python train.py --num_attention_heads=2 --vocab_size=935 --norm_place="pre" --positions="rope" --rope_theta=10000.0 --init="normal" --init_std_qkv=0.0631 --init_std_up=0.0631 --init_std_down=0.0 --weight_decay=0.12 --schedule="wsd" --batch_tokens=65536 --train_tokens=146500000 --max_steps=2236 --dataset="wikipedia_en"
Each number is 128 + 32 x the weight over its row's rms, rounded and kept within 0 to 255. Layers, rows and columns count from 0. Numbers have three digits each. The size before them is the row's rms in percent of the matrix's.

# down: layer 6 MLP down (transposed), 576x96, rms 0.202, rows 210-278, columns 0-95
# up: layer 6 MLP up, 576x96, rms 0.216, rows 211-279, columns 0-95
down210 096:193198146092166110089115123062112143094092165110154146124166159139138149127092212167111103172162146120095105117143097097119123141111175152151149193172107124073145110135110105153153111074145135089117111137149141147149139098148121139139074119076168111123117129048109161134106163086122094211
up211 110:133098122184125178082118058112108133093115053134113105093151096103168149142113180144154161091106096164149169154172137180085143189173137160073155127130073121122162106127146126124128139133082162155119166092119155112162095161144091146109114076179107130170160119106084141205091160082126111144
down211 108:104152056152102099155151114116160120134094149141152141121109127170101131167085067137146125128122183130187141116132130191093120085162148167084119123113142065142096145118143138134141178199158135101204097020106103106100136164130158131090160141085100151118080159093165118111122089156165150115
up212 097:145218138130123055151099126088129102130225176110116155112086126127151123126120147070128138150123160126122198170140168110112079120189097095117122123087133152122145083127111179027141088108078119164106128144133111102142156120091130159125130111158106101144157165114127152138158109111147176067
down212 087:080134121140193146145116087172162156139105109164169151151084133068120118088186088070146128115109150152147103132119077159161135141112115172149168170183092129160141123184119120145125176055135120139197164127114088177138090175160110083163121102140115169126095132121144172096121090120111102201
up213 097:114158129131129180151088119115160115097114130116116073144216116113151157172096127151144121117083184121139133164169104148061142116125140103111128178098061115126122148119130127122113145063121115181137144126130119153119182127123121173176180122201151171185139116114141198117111058069135080080
down213 095:138143131145116156127109180186098115121142110137134127169091118139135082125148083132135120130124107156098149107095141097098175145140100103117146115156156090170088137166070090198114131112124140136148077162136116116082122222177090101139106177089142155204150052133143103194123137182063144093
up214 099:137191132102055131136138129114180162136088140166160119193167102135147109110118123160133086164147123136125126161119111138141158121197101119125151091108163126159089097193161124125108096123138121106092220169132099130112133196131121118133133079078071046102118168119073141137091087098101155161
down214 087:150092134122194113142129211084116139118200181084141086078094091150075173214128068177111147112163125099107135159077158156067100148097124144146105109143143137142112112138113112113117164108129119146146101129187118098175130103147163119137146106175178151136138098208127104101101158126121133123
up215 092:117095112096126178157127118120125127101187113114124185150176165120073157092104132129091023159130142118124163080195116133129157103120083076089116151156175104169089109176116157161154166100123123155186178134149160152104169098132127133160093152160135118121096105095117126073107094113165067161
down215 091:122066140118160094077121094150112161152070125164152093096108076104119099159108071193125107118057163050177115128116092147163129123145119187184152122138130115135105170104125196169229117114126107119132133097144093109136094093125139141145175136146102151092153149101115081128152136171115137150
up216 103:158071078175170210114164161124154149154105124095142137091159132179136160117138157131120147140138179182063132068185136137097135094089148125116067162120141099164090094176126099087142150130114154173076155121087097105122120101194175147198098135135109119129124110124109153093153152136180121146
down216 111:173086160141097147103138131164110126091109071177155183136150132060093136141120184160092113143107122204112107191153116184134131147119078124132084105075118146144146088084122139081144084108134092136153091054116129148078143115135111120111138161156102127147071126132090150121105204087071137103
up217 108:109092161107154098157115106136121146160131134097147106125116104204123134179170134116143071134116155189170098142182176118116160148165094119178134118078106114156094190150176169139093135141128134156135085149098155073062190133129148122084160065128081152153155123067141074175107092125130145096
down217 106:107152055114088089091142116122075120069117142145105135153171163087118129080158087099137164068145128117118129151160117132151044125139108135142196083169105149084155097103140100124177127162119149170117202130134136152143081104142128152131154124097147141206154181172098138089154176150143150084
up218 105:131113130121121129065116164078099098093084128159048158103130148174135078121088117137144185163106160147116132130115084166104094170179172126141074161113116130134114100086120171114173143130144048104175122093092098066136156143150157096167108113187145127093108129141135178175105060163135114136
down218 099:101092109158136139098151056114120078123098110151189080167071097114096040147147128132149137100158106137060146138118125139095069116113116156143117104209085158118093072158087118118163149143094127119163119121125196161103102115108149097115174077162140168132101126120102091120125128180169152089
up219 098:140140162162124120157158144176157108155114088076096103144119155146072087120093189121080145175173123106159125171120144140109109166160136145193145167140150148131098101131129018120166105107168123124135078151163068154131081102093124156078122108129138145101143082063097201143135108144096148122
down219 097:171144121078154128140130130071164125085118146152157152183126149147122109107108114116138124120121143149179073133124125189174055082123180090091100145109124122162114155135124149180114099130102144108161088181121171148147184100134103063141086194118100117133124121151045144138209085114155123078
up220 097:121105215141107131138159095148148124136122109171141117134127155109221113127169056131118102118083163092128096119184137137148148120081141073117110126166104113203101153177138106105120125117134171138074100171183122134143114109147111085127093105174137118134141186144137144126090110229082095146
down220 096:122173087116148129111118118145134158080154154134122104074084045121110151128123146138155123094101108140148163102070109092119070113106147115078076050162156093121076137106099095103235176098124099103140119147112149173135164094104099133152183151137132132124146170141167113143163149127133204119
up221 109:135120122082163151097171167035132068142149112087140115144132096111109082083176196052082137149120162076099140106048124121102125133085104133088084185089076104106111156135098130121109161136087136111125127149152130195110139088193133150136128121178154129113159101119126113122125153125092102147
down221 097:126155085146093104160138117159084172077054116136161180134154197109185129169132102145130140149134105182144076116153146131158118140141114126169180095143171113102158118104138106090132138064184146080122088127109058102107140194122153099078098126083139099146186165150110156152138081151100150108
up222 098:135142123081143117118179123066173109136154151080139103147123194113139131126109107086104157148147084087146148109114127121129109131138142066101169147073108125145085174091112107135101134155151070116078164055131098128179082111115143180113194094129200148090105110087117081184161152076160149120
down222 086:153127094189128099123134082168136117170118087139102124097132115139203144123183173138102109080118189113117112111120148132172129146122111110167161136165110103094153167109133165172112058075097147153155065148131123112145154070144070108148153180173109107199163136182140154080071125142094156135
up223 103:165159165103103173186133059168125145133167079160105130161154118140082076127130129143158134140104123151110118097139108085136110154163159106103133089115127184115109112150109103124141151129139190186144093118111149075113160143139120223153099114170127067082138063153097131181092170062126116085
down223 116:112183121092148143180119157140117075137127145108143112138118126113093147121096139150110157154182142208155088144149025138110031125091147125088107154162138094167108184119101156142116127173103188163067128169103168137108157111152093120122175146093125081110134106121119117088172113133110082153
up224 098:136122110139129134147117118174159167151137048096138123141156088112130131166098093208165103137154098175110148157133096081142100224106165147112111107091127147125126138149169146112126102172114111114082142003095145114110107066108121151109122152149102183121098148126111142092084123072119154148
down224 097:136151168169160163120169133118086140192122139196073116150103097177176141145106089079153165160106080165114099119122146170120105103117120166142116116087127150127150179150112119145080094176086148159115083072142162122084091131134157218143120122102097105119128145062076138138162134142177116078
up225 102:127176112118120166120133126076126136099027102102132122110098171196109055173079110121108138194103172129122127148125160115138138095083126092105124166104126099130133077164088115142108202059100140130141099153093124091118130088137157194104113179095149117145101152142106144125048146120135147124
down225 093:095175114167116122138164108176092175169125194089152173113111121150117178118113121101186087117092097097158100093103144162134150115112169060107183066197065124047104120107147083141166145144105145180109114153134141133090127154073103127110108131167157147109146103141141112113086119146162082135
up226 109:125144108132098070116086135085072172199102140077085084098160095115112120144084151165066199188140164163109145167169145157098098123115138170188059137106116118117117165151064140112087119106160120112129125129135138143172126172141156142124151058159143150124119106094088140108102184115126131163
down226 106:060120130152132123128132125210150102059118106156120125149053088157183119144133123153119131086143186124122082116107163102132157156142157176124149163144129174151144128135114144137204154158104091143136111154069147086197138129133123145178170165125140143175181168123118122045137127133106075091
up227 101:126127104084112147150109133096159153146107179100160114172095153098089098133141095111168062134155152130141153127117131141151110113138144072159050174137121075124156080162140157125094173159169041136112125095127205103141142088168130160194126108096142075124115145140069085136158116139111103197
down227 090:105123124155131136094135100142069166191095107126114149121134129154128159111150116165117175113125078136176142161167102164142082136136155204160141147182110133168087161109117133133125112076169228135186091128110142142113094111130173167130141093152026153179145142105118114119164147090107173157
up228 089:147109078141149141135148193057166132106144130158180158163115118136121180119093104119064112241111114123114153166136171066169122126108147110123067105154189099158182080153100150127113115165116154139101138118096125086081139158109103098118156105163167099148097118088123142126103078135093120091
down228 098:096123126135129089109113126143143110151134115136086085143122051089171131153088140102103164129133136133141159184094148099122162148138116146092160124103172117093093176084065180130166059143111061119196064135137106125105113150137107088206102086098082123150154089086133182116170122164126109086
up229 097:101114092119085128114150121107134133120135050121068093190121121100112161089138158156116144153114103195157097120120156136166159094165107106106143141167160101128118133113136061160099153107092074188143138155161216074097090131094116103094118167122138156140156103129188151147080197108117183134
down229 101:164188096107150142131132123126092189081140091090089077106143124152055120127089119142141098139198126128161075112064155131118034103143100110182136108138123141092109100134161134104118113136092143153119059140084151178149085137146163170137125102170109115118144074132212128096153108114106135112
up230 101:096141176171141097040093140129106112128169110133146085169145124137174105093081156216140086180141103119157141123077172141193173126109081101134169101198116128137111139132099143084193116107101123062102130084150111137124138121147115124158155119160143168084114166116149139165110063138138110134
down230 103:181080069155172127120106152130073104114116133121116089173136137090086131170131088128129131137137165114102174109124187155154163195144100101074132131117178089125165132068140169111060126110137156144182072099064163144123123144121124150125118113145114155097113152071072134097055151136090085154
up231 109:170106168075161163128108171152085143168123160122146169110170134175080095149103123139102151170116165140120170130173194167101129127126183084125110095087158119114135162126047154072037135121135157151142119137051150168102123123152146123121170131132154164126160128070111114099110152134070138095
down231 114:145180123125106138146086134140051133086159195126214109126118180107102094135170118162045097095131146098140181102125150144139112147162128137125157151178156108157123155120139107091111116117170075084129092106114152071152122110090108147128089106136117144059114146066121118174167079128116150066
up232 093:180121172145137175127093135068108119179151086117081070144114113146153123159153169180117131064148149107164140106099074161171135096126143098154110091107070115112139081137132163148131094070086134132162186117113133143094146157197144070136102138068089134080127120147088159162098137088114146178
down232 082:101198108113170151136114115095140093125174110122143096094172064127160137146101129120119156084085184100167158184021113170121146113153105115081145089123116112164084138128100175160164130153130162147140114139153128131131148142170107119171117141138032155165149142141129093179125142147107161059
up233 093:084145130176096109125109163138168084107130115110163120133089105087132122132100212100107144107132149150121082246117111165130124144090081145117070161079143176094159152087172097087124089091145125116129109147116091179110113106124157132115175168081141117136118143134174096135180108167108098191
down233 098:141114150133144057103121062158144086051129140096125077130147069117120125128139124102123140168130099148137131123121175159090111152148121147089158106215117152134131170129114159147070172156153090153136081108145099147108114145203148126144103162132098183165110118109147195149145081210116163088
up234 100:120155187079147097140115149090133110119171179104082120165084092131107072161155117094073122114108125135168169124123163165189145123151092163076128108158156074182110098122121127099107218143092131145149149141126101100114148115192079072135143066163143182140102155159142096123096159148156157117
down234 104:127119102180091107133142108158109176165104119177138058127048128114158143077059100105138156150136142125124120140073101101071099148126125136131111108139104180097130127159119141164138078034112154125076106125141078138160121117108111200109124173104164122131193101101109127113178155163079096096
up235 099:110138188121142136136081183135104113062122156077127158060185138112139103108125187166132146096142167108125132121112118058127133088158114131112087139131142087142152182137117158140085105149098138121155132182160100120183137108122143188137155112075136120115134131127080195164201073172117109194
down235 096:090088177151152128147138123173075193140116126136140075109089140072126108171184079124152160111129129153144050094107098153121135160111115128124168131177133154166144161106157218126115152116087100171125144152120142097117086109131127174079140122147103082155129171119097129107082192148092121051
up236 093:123143145113117133121161130069124128112167098063062177108115108122120157114205148126103160141149145046138129177156150108106091149109099120136166105126058151144156142138127124176113122057138113166142148162149077115183077118142123134167088060155179171111139141111140117127103095154107134215
down236 102:106088164134122127181093147175139136154096168144167077098132152117165111169096169120135076123141129162154156105086123163136153103144138136118120192119143099174133151117133129141150118200141120100087130126115157152130176121109134136149110237072070089169120090113108179133145158125138093022
up237 104:141130133121163108086113092145116127136162138142017132098171130102111115163094160109136085138129140154189159157088170137114118126155080154103059192112114190139109110152166124164092121173096135081103135090098179132123133155118135137171154146160119091083112014133106104129105147112136131158
down237 104:175215074169115095097160100126130171140129161086145127126151157100145098077161107165118116184116132112131106103127134134151099188181118058155153088155105119121115124086093120122167077121130077151132118100155100082099074093131196120121090110096069161110062146154145136092156073130130118153
up238 103:082117197147181058164148159151144150103153134077091178184172128108139089151165137121113120122095094169086109148108149115146162174125088104143167099128140128191139117145139145115103175188148107096133071098105126085156124101067167075101126110106157154121143112096126163129116074089077184152
down238 102:161089121070136134144117122144111145192077140165104090102123151100095162123093117122126162110088149127169095117097145122181158114068162080147140128119122093130159128151175169140078139178058122222110166100106086160129133110144135184190136155146132129135107095114157122096050094141192134147
up239 098:173160143135122112116117175095094168124135156113151182137144164166115109119101144118151120126161090128181126084140119103095136189155131148169154093056071117146155073122083113133142115070145199153119120145103155108083062065142167202130080091110137141118182152159122144138104051122145138108
down239 104:195158146146118144110086153179130224127101113183105124155125133146134188139124071129127112149131080081156113159105137092156092127088092124193087135094131159099118075120106096123124116120108158122159114165124164188108175164164106180096179134073111119104169182134123161127130058103125140147
up240 101:121114089062118123120161131099124037078118116107129168158179125154147123120113143121121131117120184090107168140162146179113093183165129141100135132152159159100093177156157136101144108181143123154098190161142096063100186091079140130095098186106118098109174149176098113103105129140166191157
down240 096:151088142104118101144074137133121137100106137119085041116129104160098173114127072104138115094090149073105114189122127124118115120155125119222171111203111137115158144067130159156120140112136148091125091151057101216148128117122116128138122090162166191155075135114107088161113161126141153151
up241 107:107145129156140106090090138137087098135165129116122082108146155131143118141118089150110137107121124196165158143176144128150101125148063062079175085170131104173182148146104135072078111182144117134147159156186185093150123084185094131166170079184119049104128130093125138116119155160160108114
down241 109:164126149199116104127119153126093153125045127132222169164151087115168130173079128147087137102132109139153066139159101147145134106142129133168168124116161092168129086104097158152101165126129100119141149124116127203150094154093161136096103119147099152082169105130137102105054115116050150177
up242 096:096113131134152189133198150130110153159072112105119095114114134096094085111161039178127124147109113183138136151155078175171154129138156082111133144179058102111194157132137111115116115140103170142076165141037134122114154107103154153151124138124129183169128127121146173151076077113115105133
down242 099:189129112147161160144111105126129094152117151185149120141109116115118166119147167050152146152133150046121112079180183116135145195163175154124162164201143104141049044174132086131126135116135127115159112145102137093139144147108096144123117141171109136141141126071128084119165154150177176134
up243 105:098083109147067064141093089146151175112126094104123124086130149140180101115161127143157171149135153154133193193125185086126121094124184134169189124108115099099140054127203120123127103095124079143169160103147082120122191152131117122126104107123086153167140190131125170120096138159130134170
down243 103:112168121210150187107160180072109114169146170170129091155163157141135157118126160127077123127110115045081091096161109148097165135145147147128087135071163111159202179145142146163163129137114162060083128143127146127119129091111052138147104136151131115136155162104099139131141164105152109071
up244 092:121145151166120094147201101138144140103066110160145143167129119129140077157099152179128162156075193136130135164128146153195154121097117168086104107137132146084127121156122125165110123156100101136159118152081029146122113144158089205200081130129095140134140110119069188157108142161094125104
down244 085:139122110132181166098091106109103101110152144166134173111070083122154152082128123051137116117128067153118112123154116060097118145181076083110124172170147136091192154109108172148132188110096121129080157097190169141190095160107140125082125130164138134126144155091196094160106102130154119105
up245 098:121127049148130127114117097185095119125152109113162126047116090111132133058114107117172141119181117188090143136142075104129120150144124143072079150143105092128128173111128108091123131088141167081116180138060126117071125138148089133129044147113064118133128133067098170184109119148132143097
down245 094:147132159108175116122095125095130185097134161143091139190153153164114175154082088138091107088125159134148061139162186139132130131106146101136130099122128170134121089174152165138193192177090173180127087107139086125197097122121130108102217145150143106114146201130152117108167106102106128135
up246 109:118156185131117098152078098164127156127103104161102092126229169170101095103128138150163071140133137076135132138121131116183186062125124130141093120161102152133120122103186165061119098059135155114080155150090128183136099083093168090143120131073164147134100097127130152112180133128123088138
down246 110:102173123086113207133135093146110128119159155212078127113137128107112106102157098100180174134107117153116094081125108172131129127067152153155117130075124100134117185082163110172090102112071150113140096131038154116114150173067152127184124148130117108164174135115173115148131119117171107074
up247 097:089095109182112096120086098183147155184105103115094154139117136048173095128139103058143190114139134150163173093141152127156154099143116142140143096101102095141098133152137125139150106155084113126113235165094103147121115063089105148138116188139118096065183144166150124149142121097120112166
down247 086:115155114126123151139084107102117127136137145091171089126100148038067110162113096160117133111142146150144145179105123139137115102110123074162150178169161124155108121091095127115159183200139141059153117067114113141118071080142119189176167171175152144092089122203153157085136125112131137089
up248 103:191099176098114124097138170118157082140107110147117129123118118141195104066107121129079084154137128120227130135104137083180128132129150112135124113145184122163086107182117130151105136104143163128119128130192146094094138057079105169081154135198132122135128122140198116184128188155115111103
down248 094:147150139178204094119163125138136099121124140147137139161101034132105115148155101149153142125167108128133119089114140115115098124117090156120114104187107137075129156202085117127130123060189148177156059165085160117119122137098069145105110091108084118169176103106076132076170127127118190140
up249 087:120148144122132187143113117126113150161078132162118142146065166154105097134089201114149179123158172120109160177130116129059108126076119141107122162122116117117061063129140097080087106133151102082173171120131147083167113141151127123158076176190115144131153152131148131191137117215079128103
down249 080:070164059143123134107135187182125102165143138221083103125123092090133150124096119094103143173129127107162177149127137124092086121112121153136162174139064141153168127189141084092132168127106103128155101099146146109079126115128157153084112119120105124166165096156109144092174172123120204059
up250 100:179087114182226138127098157119117146129156165122129147122110159189133132101162150122112102127168126105145113144137100176167151115151132076171116095123113099150163152104112115140065160133131120111147089079080090141112043116142076157101130095156131167154131068093118146142120123151087023145
down250 092:150190112082111057121151142141139135103151149124093103155157074093109139084132138097065134110117123140130134192129126088065137128134106128075160107151184086137120124133115113159087129103136138100133167127149097124227163122060093130143173097095139119171126085099121175106148185117159183067
up251 106:073146129185150099147167163107085157132127099165126175140137130196083092147143118123123041184154112155092151083138049149155119164112138092090108131135158199120096093111099145099138104141141169163147123162140133073178110151179116153122145064139165140062133100115161163110115123126169110143
down251 104:163114127165061106174160171118114137115131145136114114138110124040103098155084131050117111115086128074113157179139087152152108124166073126076118151164126098101093148114128179153100106129155115142197112126179138097132149140218072122122116136162137104158100105117122106140150117170095181069
up252 103:158123140139172119125104143087171137178117145105108164081146102129153109080069076157085096171123131144124117130171151080122100082075122135111167138134091138185098156123187107094146166119162117101149091178120159214073139137179199072095079135158153127112113118094124156108138176110156154127
down252 107:116120190118135070115094111159128142129130116151055120133133126145156123130137129075115144135080114085114107095139106111090105145124150104143105165092129154117135085163133101197075196125133083083125136105148161152215143198129093114105110139177198156124125064091115164145140161212097142127
up253 107:069192168156093099079192181077095095148146129131093087116109119170154125105124137025091160138116100125137117148106154154178148118159154084165116121096160131185111132100095114123139129116142114193159138181106147125171124177128155108161058150136145163107143174157142159120158089104100126105
down253 105:122119110134186161131129109188159117056164141144140135187138101147040149131121111130189114105143135163107204119108096096130085108103120076133122126094137124098127131138153117131164111121149173118159139048092158092104171125236138061097140125097122129127155132157156110072124102134149100155
up254 104:173087155159156080125132098108151110107138184155082116158122157130144130101179161085099114136109147137095124127144153137146143086156153151159108118124127179083048125134172130130114146199169142072206174126182110103222158114097102140120102148092157129100108099172138149109110081125178175123
down254 102:074163122155171198133147158076124156118117146179155109100186095080132118119126160097105100037136070132116090133108179142091161172125166095162123125127124124162134179142091177167145151083117130155113137121107121107082087184160174119129144174145144157137194135142085170150117136095129069110
up255 100:129086206131163164122153058167129150088156083122089091190120114109062062140164058097110118135166087133110133107115155180137152113182133134120189106125148142096125102141101134129115108068140118170085133085142122117123082105149138128112075085148139182093107125164143144124112172069107169141
down255 096:179162093086138118094148180109166077133099160133148185091130144138156170085083174139069107144153128085134157140093119110160129109080123081105128250183132123124095132128143110109104125212135108094147086183117141149138131098112111102111161163128142105143119128179166100140104122190110129113
up256 101:124118124137090120120159173139147220076169111121073072148172081121103108198130164157153097103118084173221151074095109113117139156104167167063128082131099138100175147089100132161064153116144156112121094131098090101156154174144148127138150109104113131158170156110120147147101117135111139134
down256 097:117145214135135122144112091147125127188098081122162132066163112099164179078114113093101118158166106126059128169114171123193128111105115104135116146131170139116021120148143151119150128194120126185184117204152130167114114115088108125108100139156144133142112121195138131105093130096135114105
up257 095:149140151127119160113108122148126092102120131159133149182098142072118161156114103128141135151188112114176146136161155103139175135123124140132132159090141096130118071144101108103172137120146146107186195070148113091152096125161065105148106084106093195128170145117177135123073078136161045224
down257 100:144098155157148127139193124101130129195102149070117117102086174126110094149152118150139126101143136130086078129150165139191133173165154133135065132152128116108149136136152105185130116121110112121010137208163147142098208125126149122116139148146173072136098092112130130117140088087076129086
up258 097:126110111145137135180166100097156155158136100084144081099146152175185151158088066143168122096134120079165148136170136138087087109136159179125115101127154113142188127061138055072137105160144187065167091151084147148134151165155151133125132096146151066103119122153150138174121112114116147199
down258 106:139149069133097115080154129175073164065149093120079119129096082121161146155091124195128128095084161141167113077118130136119128153118157144091109121152134106070135102127125118169133105067151167144103129100156091179045141161181126138117127137084130073127046135094177148161167166126125096127
up259 106:084111149162099122172114121145159113176164137172138119146120126189098137164063126181076160145097104102115120119121151128077109144156099110132098075105115173110156087134134184091148155137139181215193132124163133124201136129171088169115118138153115184120160168079123169119120133184140114079
down259 104:110103089139135128174142167112055102211102121089131144118135064160111101140098135090096124176207136087149085151143106088153155147135166124113143118076109081137125112152173166143150152137126146124107147025067132139118135136100178170152125104111090116149141192105148105142121126121080163172
up260 094:149119111143141118119151145121075110085133154136109113090150177091145159140167128131119191133174141128105134129183124148098113108096112194078105154127052137119141049099144130093153056139142140163102195140128096164125147134120134154119064097140204136123108145179160097090109175161127111213
down260 087:108096144117185143173152069151113169139119098169151121161105055131087096142118133135154129152124130152118067084114150102138129136156153084118118100119195163141116094118087188165175164107082085120188126087148148134183154070116181116127129094141087147168194068151093118157157091154127123095
up261 100:051117093140090094168103108125125152112161150098154123103088139135162135126124107137104093116148179091087121134126162164159210123255103154111132106112112139057092169116131071113153124156151155112123094131141154119137128106131133131074078149125130125144099113088145075117173103177148111172
down261 100:124143183109111147160138157076106128159181089080136134076052098152173113090126093148124152130111175115100154095096137106125137204201146142106134119159059125119081155106143113104154126152110123166106132130103129158153081106172175076092105146178071172174097102141117086153171117153121142090
up262 112:177121171111129188129157096124090119083153125161120203124121089113205146084161166123098098144144119117182166112128179102121125111126136135096093140127138082132141158151141136145137143058127131089158142099168085136144112107153054183117088133139149112163173120096089133188172134125133139025
down262 107:171190109184151166129137101105115153103141149171147122138088109108110095121132139079102100158143126083122146123075149083056150090156095156129182136152145134152115166200088150107140149081206100161145135158145149115186115080138107171082173155105192114132173096111124151152123130178094081128
up263 102:091121185146143103091056134164144153200152117152156163102130101112189099109130194124114123159107088152151142111165109182102146169153125097153153124130089148129085096098084188140084109127141182112129122040105077100112156121094143092133167095119090148090120042117160143121139137121153102137
down263 104:156138140145143149167117116124130160137102079177162113159133106111145086171160093150137184128127143104086160129118125155124136161063103077141161152172102132108037171100125143169052172089115187134194126124151098133087149116136116082065132117092165151092108136177168117160111180169089106131
up264 100:174108140144096176103073117170118091187139126130116165121100135123132089098089153130145149108168070129091178154097181072136113147069145143119073135158153203160115150175173141148136128095127144112118177122166139091186194063156140092164095143146103101128178131094129113134119119096179090104
down264 103:072107116153132127055132128193152124065194079122124122143146121140155086175163109130162136125112179117123177131198148116098110129140069097171142146160151148113116079121141158102127085122138065136115155112163122092111186100187149064115089180112131089106164172135159112128153185105153148109
up265 098:118111130095062183123132135114138161118120102107143221086157123211078153128070118116090138164157095142101118179126160152103105121082096102158053148121123123091158107149132097122178123144137126116151166153093099126136120078074161130166158141189080161131117176172127179132122126107076132093
down265 101:143118121076156119179085137113137125130113176110128107199129108113135139133201183167151144152128173167157125098140120120092111121179155139040174129110105135165118170148115073120109175127103141130129107123182120111146118098145117070061125134179092054118130090138114101132102109190126117211
up266 098:133137106038137120103118076144048077100138135149154135161146128165118074135152120125149098085129180105130176105136171155176158174168140106120111116080120176086096120097125167089126156086131148133125113092094160107162096116139144117165174138125148155072161157214110090146124072116172083117
down266 108:119117157136141121112143093031060200059161144164117144087144093130145086153117159106122090156144141135103089145056122117121096164150127115146127185179166159134115129118063068125165210109102097160139125144165145095139122188139091128149106121147124090149112131074121154167171141124120112138
up267 093:067092099122093171146152100162139169138162087144030120126125114135100111177041127103121120121130211133090113139127099144127125133094201158100093121123109134157102193155129102193097097065070149104178125143111127131126145133144127134090169152132080102090126141078140109152125160103154146128
down267 096:131201093100105122131169114080103155119138179117192103145058121136131129084127072189149116130115067166156132109090144154119109105149153118125146113112102126124112139132130052139118189180153084115179110121203148091078108165169103090096110192146126103115078124180136116133093102161105116145
up268 108:163140146104097164138127128114119130157092123156134176118143127127111068087132160125107159145157147110138119148163157162197146119158059099116139073166090125144156138100190081089129143140091109099114118119114102145157099153093114205141109063156199152126100105169114079214166089065160153121
down268 109:117126111105060058110230162063146121120155127107130148104135163136090117103173156115121131109141115128149149137133111152123111128113057154088192178128058135142121139119159170182168127151130142114114177114167140099127145166127127196150109137095109140133048115119070088141136126113115150202
up269 095:157128104080129171139131143169108150070099149152119144159150164120205149094121134155131093175151084122086056124107083154081124102202146131109113085135110137119075099148126063159124143166124076154194166160133100134122139094090117158092124137139131078141163191092141115177134072140083101131
down269 105:133189092137130185065156112096090129098145106037160127102102162070148110147123121163095108168185128156148147062167120122092070144159121144134145139154161081106133130128145153162133143146139142136150124169138172138081109106090102143118131107097102146142141136216163127120159076149070182072
up270 102:084104208112132144157137139103126167179126161139145148211197071137126158153138140083145153184155183125117099132174083098135075119117098161170089152148118095124123112118083110091150124136159113079107076122157134135151120128111050121130062149138107114090168121103162082162153085102134140088
down270 099:150119080115086123103111105110118123025146098092165125159083214099127162130128106111143130064142119103131118121093203170163140135151110115097125168090130131044104117134190142161113139173129126207139170129109109134155152132155124131137149161144119115092122105218097114125150126152171102116
up271 100:138097153141094130181090116104113149068122198140146182216151177067079111169083131107141142130125087154132093135067116108135184172108073175143105127133089133123097122120097096159088149135174138140105168126120174154186158123116127141110116104125145153113198144101211119129131117159119111145
down271 092:160182109126151068113178141125158132121106086140092143096135114144082156153164098164095116156132162142147205099174093126175125150131101153159142178152137135133128099142141118096125132040114066107078170160149068153116119140127125136107115110089100130185074131220120132110137186118147191111
up272 109:121147106149073184111173166181090171073177143076163110169127155139110145129093149188083122119155101184139078095122143155139099093093080122128119146126137074171169139138152157117160140126175094094105145088085143128129157136098177107197069154118113092133122164131139119213118143146120136171
down272 094:180089149141172167142159115123112131103177172101115099127107165086112175098087091215092120134082157088127094129147148152162094109138116145135169128244130115109116146126132139174192119139162113157125105101125099045144175127096096140118125134129148062160095129114125107079086157155110131109
up273 099:093119102120108117084143105128098154096099140117160152140144162147155140164153153037154159207154065111064134129154068104154129092147126086078143098121129102124136106118111094124112148141146130111147162067124120127143071158095111076134119053121122202110143210203134145119107125149124097131
down273 097:170068083156122145067105140169140117161110123138121184155140133169177103098127092118095084129103093135059104095161095152161164142170092124141132167128119131105123079112157088151120145186122136131124031102153144193103101155137178202156143167115147126132094114138134047160109122115126099151
up274 094:087080151105152116072144106053154101135138054138189143117149079133131101139101129127072128130124128125177094126123133142165137206147074242153080116150143093139140158159108122136096112160192186085098081121128100154176150129146154124153110135128128103123158136140086151119122129185131109117
down274 092:120149111134106155184201127098067137121125188135087090091136162127136101077141091109140134148110137095080092113216137086109086128061153146085132160109097173083118132142126135139086198130061085152165174173133116127153118161147124141135126155122116179154101090180105133145094152099109172127
up275 099:085137097152094139128191141079089135164130141096067090116152121152106110149163122095079167138152187146144117087129106041151159164122076164135157133099179091122134089097134069094106164171145088118143187119131157114143113144106154081122137166097136103157102117208173149157123193125126155152
down275 089:163126095094154167155139127169158160113127101201125116099163135160175134152102143198131115149142088130170182134137078132148080123137100132076120157181212123091123125124130107159163066110124139126109117151106079064161114083132105161108187112077099062101173113109096155135135092082118162122
up276 093:139114168153101140133082081119149174177153181133082121094197153129211097092142146122100118145130124123108177130190149119096077112118105086161073082144130096127139125126141110126130197137177150092092174142152116177163167138085109094153149101094106108167124176106093117182101159179125171106
down276 100:137126122102136057150125121124142109136090158094099180104131117085110152155076088114131107076177133205095149118133088120125079158061104092127109100133130169192104187136089148142180123140056144119137129168142144116139110161128179151089129134104125125123157080174038183109126112142166086117
up277 095:158108118093176052213156181083124135114082128151075119158129195082146103084151126130147107089155090151142131095135154114174129111157108165075132130155095125132122122099178119147143122140117143137106134147105091148083123085188156065134113154132163166120145140160114142117081052193185122124
down277 102:121168129143158114127120113184110101115156087134166172071117111110120111112147123094155166182113152160136119132110165106067105110174087113136104057118171041110110175146166197107127198122136125129100170142119157101162128129142103036145128099156146055150134130109130130127149131187094124177
up278 094:135122124183156136103129118148103142198132086093164130154139096171171122125161207118124137120101129154081097084140122193066111154113143132159119121169103112105109135123101076140112203112162161122103151085128127130102148144107075122083134143101075167195187117114161150193090133165199116126
down278 098:118156134118119140139134132103212181178121120127129167127080137100120174121170093180077172183181076163094103109129083169114131145148140133124130132125113136098134125121107163086072113095098168157125181171165143085211089179101193109128124087088159103134133137164162093130138162129155094163
up279 098:118131163132051123117148069092164136156150153075153123094131130120163088090141147184110123144068116182169132177134097094148096121117092089161147136117143180189110142141153121118154119117191095184137134144127164117132116135139106217114107131105143180134078102063056172105098107139111124090